config.yaml
n_layer: 19
d_model: 128
n_head: 2
n_kv_head: 2
head_dim: 64
d_mlp: 512
vocab_size: 3080
activation: "tanh_gelu"
norm: "layernorm"
norm_place: "pre"
norm_eps: 1e-05
positions: "learned"
qk_norm: false
attn_scale: 0.125
bias: "all"
tie_embeddings: true
parallel_block: false
init: "orth"
init_std_qkv: 0.0372
init_std_o: 0.00604
init_std_up: 0.0372
init_std_down: 0.00302
optimizer: "muon_variant"
lr: 0.00195
beta1: 0.9
weight_decay: 0.095
lr_head: 0.00893
grad_clip: 0.5
warmup_steps: 200
schedule: "wsd"
decay_fraction: 0.37
decay_shape: "pow"
final_lr_fraction: 0.0
batch_tokens: 16384
seq_len: 1024
doc_mask: false
z_loss: 0.0001
train_tokens: 167000000
steps: 10193
dataset: "wikipedia_en"
Each number is 500 + 25 x the weight over its row's rms, rounded and kept within 0 to 999. Layers, rows and columns count from 0. Numbers have three digits each. The size before them is the row's rms in percent of the matrix's.

# layer 13 MLP up, 512x128, rms 0.09, rows 0-50, columns 0-127
099:491456459542476515460510472499520468504474539477497478516457515438482489484464504490518492503483460542522529533493504479514504539482497517504479513496523550492543480525498526555498518511481563509534515504493497480471481541479494493485566495523523512490517503495533503487504498499501478576517541536505507473474506505467454491521467493471501522497499456490489502493482506531490488495498
083:456496528559547526536477449492525504508499507472491488495483484495491496485494514496472510493459499501482508483445475463543467529478493502477478447532509538474488505523481526513493476508538500506518513477539522514529474439498490522480526545481465494520509502518497504476528496533478503528546516479505493483461518495492531501471519511489544481563483477475526536524454506507505481472517
097:511546423503521523502524498500461488501495523540463510500481480504493460488529447535505462500519434510499534485505477466519510495501522462506474477536467516489494502496500507509485507490497499522506483513524513458513544544516486491499501544541519470542514502480482533457524503496508511489525492510516531477546487520496464514505551506541461469464543502515500510480510454511472528496514
094:498546480505515517452457496510458464494474536513481525469500499523507452509545493468489506500520478487493466502507441490529505483485502517499483517476520492510473512528468497497468522504518471534512442493438524506516531497542509436497503510533531469465516491476522512445468509517488498489494512491502472513503485522488531506536484569533448490496502480512503489537511519497462498518498
100:457474484498497481497482499547482510528456533492485459507550511521548448518494526450481484510508488521474497521513478454465477519515515474509522498510487487497548446452518499503527539508554491502478494501539473517503506502530466456507494523503476502525463516544472494474493527486500489504520480464485479500464511480453492536493464522497465518487506452490506511485503521492533548509506
097:535518504472483490463516498472511473493516517488445520523501512507552491518497531521518471467496475521509500510574480535463541503467486519491467464507507500513488496492516518445459494513521499478502473547460509502532489496514537471513500523469534533511518484468513454477538563515471530488480467462536516512533451538522502514515489488506489498499485477506479504467484478514500517472485
096:487512500502481526492506484476490488466488501516522524468511502459526458545521507515446461528513514539501470486520545502501473441495515487510463531508512534483529488506494487471497524511493536537514475514520495466495513544497470514456486535487517464489475480473501461467473503547484530488534514486475483528509526506498534502538527503472494482507482480528455491477447459455449495487515
106:483554482500502506504501531491509513522484512493493551509523490525508473519535503494504461552424502490480446485459523500444520497470494476495487483515515497516523502500507525523533508486516501507483486501467480477512475455480516500513508556460449504470521525490537508499544535520488528491482453548509526491522537465495523494467507468532515451509499509522497529475475511518493498545490
105:522503427472514518512476498509532488493487520449482482502483456497498501530492506539517517490486489488476473538483482493469528476507522514517508546514516473520483537458460516478482440476545463475511502486481443538490499469537499493503501519524484489488503521503505512470493492516503528505511486482491501524460484510533517529515457516527478531558508523478516524481486512429510535468472
094:544509511519515500474502522502511512514546510477503493540515466519541489495523496477488535504508531469489521470502512502502519475473544494503492515476488523476460506531515546547425504509505477486470512534512479499533472515462496477484470562478497517517495461462535488504498474501519510496492505490547493531526489540510496467484545516498520464480481520538551525503507450448487501462515
095:555520499497521482543513542518495493444467496520501511457526474498488500448501508581538533510541479477494480516478492524521547522484490523499522498501500459521527501530500475503505436509515521488468482494510480481491530512521480522556514465504520497505522473503513459466480490481473501518543484513484470486515519498502515528538509513509461477461468478535499484530520501480499501508544
105:452477525484479520444490496515527508526505502482477449480527468499486485454469494564479493448498559500470483477483494499498502507507542508481523544474526536495514459488491521479512490543497472479470485547528476532504474490537477465531485523528488488489447536525478513494529514506528521508507531467526491491523495476509489517486519483534510501510515497488505554467460474494491496507472
118:498489482455479506489563484530482488507493523540473520525529471483497502518516510501521518505507490476508427515476482486493474496469483515497497496532496535484517470462503489498484503521485463513487467438508505519497458525513500542484483486487477499491517496558511509491505500496466492520476507493445519461464506508527495503458533533512572513514533533510507495504544502421510488478527
106:509517460529495531517436535494468479504519536481544508503480496481475491506496504525448537524484493495484512486489472558503485541523466500494499494506511498527511533447495449520536477536533501534506508459503459483474476504487459460541472480490503534505489489524514529500485518509490508542487465467479486526445496550477498489517511524521510480489490498496524503438504497454513498506478
094:495498427450497539511481516514511525480534473518505520478515516507497486456544493522506470472469524452477540514538518506471524422495493523512468536471531493487468502486512476516527513478529518470489478517478523487503485479501528500529524557502521500502472475495456473542487547504513502475503501521503492449485496505519513486481494491506513510482503511490533470517451504493534484557509
101:466469468478485529482533519516500476463422490463520502539458461486493461497524463549521496497489486523538486498500505450519465500517507456518465534535455467523518464500491464497508493495549501480501507447498480499512513514465481459474488521542530521511508507502492514509496512506509500485485491455487462519467549514505501524528493507534547518476509528493514501483484499514504538508499
097:481487501511536488475523549528443525465531496459535539517493510520469491497500496489513496473490486501528521538472465545512511486474474527474525518514481456534495478518529499506493522499500504536519483518503509512503477469489512504565463499475497500530506539468483413503520527509476471498507493445487465508484500481502494507508475485553478483527489480470493490479501542502518438486498
108:512531512520504502520505501536495471503511529523475477514551528526512521533481514533509450542518471514568441513515500505516552517480533468483512510541519508497496499554488511477518478468490472539462481523541487488468515516464481516499525475569523524513466501484503488507514501509503487514476485481454501495519484457474483462535476548530477509470528502497491521506482504490491522510524
090:503547508481505568514504507528522473523488465511473504511542454559495486488499487516502449513492509457528540533491484545522487497518513471507468504515519516504497524514475515524492495541483522479481496508480488478523505470481509493517517470515474509557461473481492513510501518499503518524431514512506483441441497458539487503465464488526515471491497497502524502463525510495545522522478
110:471468473465497468483485573504500507473491508506550530516483518501499492526533453507514532472466498498504517474469484467497506511531500537489495516460533500467468522466476482455484489520491493521494504483489462554513508494508504491528501463553503499529502475493526486479516445515490483512482503474548516511510512478508564538489434537496475488537496545480504492520481478511516524485498
107:539530538487466531535510490498494515514474427503525495500499478503481522527501529498433477507505515465492488432507501522497496501475509485538459549498506463492487499472510467494488500481477474500493524525517474492458489481477498482513505511541522528495515539450481451505472461510490442481524509496512504467514513508453514486469517504493528550506520508471508517515472547529489486484470
092:513502466498508482530527503484521506493498459477490537530486479516530466510483461507455462511494485502492494507492517527472479466480521569528529506476493498493463454514491492508517468497449435468475480518534481498514565478492467498508457530523532523529509483512495475426477490460538464487490487503525520499482480491521495539522467483504486506514508473510483483521523526497490542506495
088:507464492558515505471514482522499487512544468504503500490488499496495500468485464521484498502475478553453510498511465531509522505511479487478501522483504523524513490495506506474568510502447492513477516489513510508502489454470498522472493512500505436487524489510513516511524517511442487502530541530520507482564495530546487441506514501476538514507489473554535520473500492455447482516510
104:513487516514486494481478515510493510515473506513507494524533476504492491519470489515517506570437534490529524475513458469525482480513470516510470496520485460503505524544532444532577549469499490490498541477514493484485456474469466526507472506468507474461505471512515463525494500495532479452517483462478480495511520500532560489519495477512511530509520484469510535508521503492508498491507
096:496494504498500527454518449489471466486527525509435494530475491494491451496495573533519532502462497512514504470503493483523522507528518510537533486514516504519472501460480472501535489517522548493530461442489455471497518462492500512509480517487471495503480515503494450489448491504486517474521471508475476478517481496507504482477471497491518492489565503521491530554517501460473478504507
092:454536513474501490503513483510475511480544507548496477503492479517582476472507476500522514527487482489535480521482507522540531558507542476546524501527490475475516489506458513449452466522521540525497486504501499507501515518497508453516515558498485502509492491481546476516492475492518514522521505517492500519495516484506475501533552520493487484499493447445526466495466514499493509474475
100:484504492495529439513503485485490519509480497489493596547493506513496474528503481522504522520498472538512515468522521489499504527484493553500544481472572508465471448518477449493495515543524479518519485479498491501528506474521493476545497516549486465511492514503482476474555513500507520518509500519483523518523497486465507510552504488496473513492509483537461529486483500525520531510496
107:480546538508523543503475524488530545520488476502485524535479470498471493514495497463531498464501474544506474512507540505534451476471492522486519504543505488543500478484545519516555484492466494493535521497498524482510477527518554520508524474499509510522532500489496470492465537517446539487473476470490519476499491525475501504517460503538472513532498451490490498517495494537554517492512
102:500515503457510481539514517532491530478495480493495495485525487474479491495525526550462542472472500486483530485531473486488511520458533490495508449509509478529542487505514496530487483542509480458503497479494496497445539486491483516521553482512519468505498498469528522515554523481476478558470528535472501497454496501528491501510463495509475522518473531489493504490452512528557501528453
087:487500492494504466471536521526483498480446464492477512478482508507494475486514513525542527527538516508496507518492512470507489495479484489488518491535508532507503486498506498465514515529530499527535477486461528516511532452500474479498465540557551480503509540485503478468496506434569536451495475511529524509537490485487485503482502558540484500474484490496540502480495488530522477447510
092:487497458500494528552480510491493529463495495543508505518453476460526499468510446524485499484489508482548508479466516483543507478468482505507497532484519540517452511484497515511482523471487481528499527500519500446485488515563512488447493526477501485517490479497525504495429532482513509508473502489521536522498499532530516525456520482475491483491530452546482503508498532475525514536485
092:532503456564519507541471468539474497523480483523513529518480525491502444533499502492454463491506461501501464453492547481467530485480532506470478514548519503491475489506522494509515483484532518513505519500520487487509525517492475467494465506511507511419520510493518464515546458500510510493514502532506509510489509467516512527520473471474467501521468482492510512489479475532566488487512
093:491501480498527521501489441538509522502517499501547473514497491460488514471518472469477514508506488490467503500520507517533541522511470519515455512546452473429455487429516485472505512483563513529539513461479471515488510506516478463469464494495504515488489538506518476511535488461532516517467520484487484496503459529507523523496501509462527526500544495471513516522494491495515516505521
095:508456487512469552494487499486477503495502536544474512491485508494475504491520525533491471559491500508517528492481465504459504519515488517513504490540490477462565485538530498477469489499556488520507491522514502512536518472528506517505500496508525521520488447469475458523499470450446507540499508521511480497488479451538443430532484487503490489473508508526506512489527493482478508507484
095:522484481537482517503521466509523558493489506483495451510506499488475540498502504477439494497449473481522528509512495519455509485499508511499421449531499510553476538525486477535480511493493509463467519523477473488507504482542500506452497529503504535473483487522512516512461522513515459503499433496519484534497479525528533504459457523487511496468531497481504538496505487499508498511511
103:509512489515531485499507484477516478466481486509499494512462523483509461455498518500520471443497503501504527502502475474535487491561504513538438468505500511535465455523498442533498449556496482491487497521536519500495476525537485478541543509496506509521501482489546519482467514497497477533496558503484487453479455512478514518535498539527473478512509461489510501520499498507473496486473
102:538500478486531488460536538499508498486500485526468535461528511465475489525479534519486519504534495465548518523493487484493491481516504503505499514514500498472447483464558489508490466554487508505510483521524488472482496478516468463533522516503524458500495512460533492543488449542486505503510463459477500513465525491517475497479501468540507507493462482512518503518509516462584502506494
106:517492473523522540499459474495508500489488505515494521498561506530506550529502465475503529524451489500484467471484455511507470518520510475540481476506472493477511502483509525534508506472510549511505478494451517485504492493541523496480546511464467480438501511481474509486479527482515485471531500503516516527464519541534517537515459481501461454476473482542467535524484530475491523509501
102:486503508467447541518504505517488451489532462498511510534499510525508557475487528491496467487480461464510466532559500515495522464450506517469482522465534515477494508519508492474487472523493539495500501459455471492505505468502454550501504520485446472511537491504467535481507507514477500513530509448483541492509502523509485510465479491474509508556491516493488484528470482529479501479511
103:479487495451522543505511527500524510462516484511488483486501468492494499475493492489436496485516523510486460442484521511494488550493597486502541530524455531503510515524493520532480465480493523475503505473517524504497509523497483511516493526543467524500510514527522504491506561496475475480469510483527497522494480477524482487494513487502491433476515528519464523456480515499513500456466
091:448525528512496494469506478495525470472471527533487489502507491480492416533473517481500473487530489515548519519533463476448491500502498497491529514501470499465487512514519528487490532466470513496497481507488493492553468492508520481537502503491501487517549483450497524482504527483534485548514491499524479530497496523472495499523490473556481510532499478545540548459518490515477516510546
113:483515471476475519533475530520509481489515469515423510496533496477512527453493499532502521482506478440502477514525529481522499524462531523539481527524502492492518470521526498514513469491557546501540480490524470496489499474474467506498463507495519491506490497460486524482541460480484534527504524521479514522479565530523542531534522475474517497526497517512516494480507489533490531529478
095:506533434512507461518509500518513470491538483504508507498524523513514506487471516517524475506502522482509527497511520460461494481545520562465524527528524511505487497508565501481438436514504489458511533444505480521514509521478482495508514472528514473520485515557519509494498473450465478504489507516534503487475476486464523470478472503475535533480514495500470493547484495524503508496490
099:492539532531485473506524522489470531469528481535474489481523530538474469494511491438481476588494531529499478476479482522515452532514502537499513489515469474495505531502508490517510463516505570473514466539483513527463538493527516504527472503487463521514502520511480493519514509501511483499489533489495541498494497459517474488496499473528522491515495469472497499500443475511499449513488
085:520513497512477552501516484493578489514510491476514552485507463514481505523467497495499535485496482472508482565525498478540487455467483499508520522481494547510474528489479512503519514477498531523462525519538522521494501474492539498491511507499485464468500495524534503466506503538470504514515509498548529504534475509528502458450481525444505487464552500488506511525514503454475509462494
090:495512478511464522505513513547475507524520442466524497528511472439466495475515483537525513484490455515468503494511493552513523531507509498459479460503527489476520460487537435504468493458527533469459511499498517500457506488488531507488521506481522507534551497518531502470483516504518530513490505535464492467498496515552527555530494514522532476490498480489492478511492515508518493469508
102:489490517471521482513500529501531490494465523452480514484490466443471516526435477498475517536499495536509481488458520488499518492475513514517490450504514515528508482513519511483491478518470522473523503481510449487566494506483475484478526472452517504497516524514460481501519500501541481537509509506510514457533497479521498503515513500487530573476490482465454536493469467493461530488545
108:546501534484507511488482563490482508460528507462543478455510541491511475502503491549532475510510497547500517535527494483501492522523532549479482471533465505472507457519508491488566477529488475478531491491491513500449461478537527490522486480493520490503532491496476489489535470520477491485551478461501515524486527495523482527545495471534530479501530495519513506485492544500495509518489
095:480496521565431511504522481531508466484525533501501517502474485517523468529495482516490522501459495531516518475507491495508488487524554481447534517509466514489536479446548473498475472493497520519465543478531493501504516558483497489488541495482499505493516497478511514516492470512477473515505488486498483496472524503503552529498500514458502487447480506471477490534428501514492512460525
086:467517508512493484486500481467482489490505491490501484491472504513497429489486535526525541492471427512531506518481423488470522527484482476418481491509486526476476498485497491457502481503489484510513533497490497494513437512477525488491473488478486516550504511491507466528459474497470515539518479506459484485518515495515510512529519478528501533536494482498504518501494510483545432493500
104:541515493484511480514483504465501437490506481515506516525510482523521496509508517509525482469521498476494515493456554484495514504547523493498513512483530518508516458511462501541532496525479502512512467490511488522468546547499462521472483502513501525516531530464536517463522518503500476553516497504503485480534472558483464492481534512549454487500504511520502543555465514528513495457541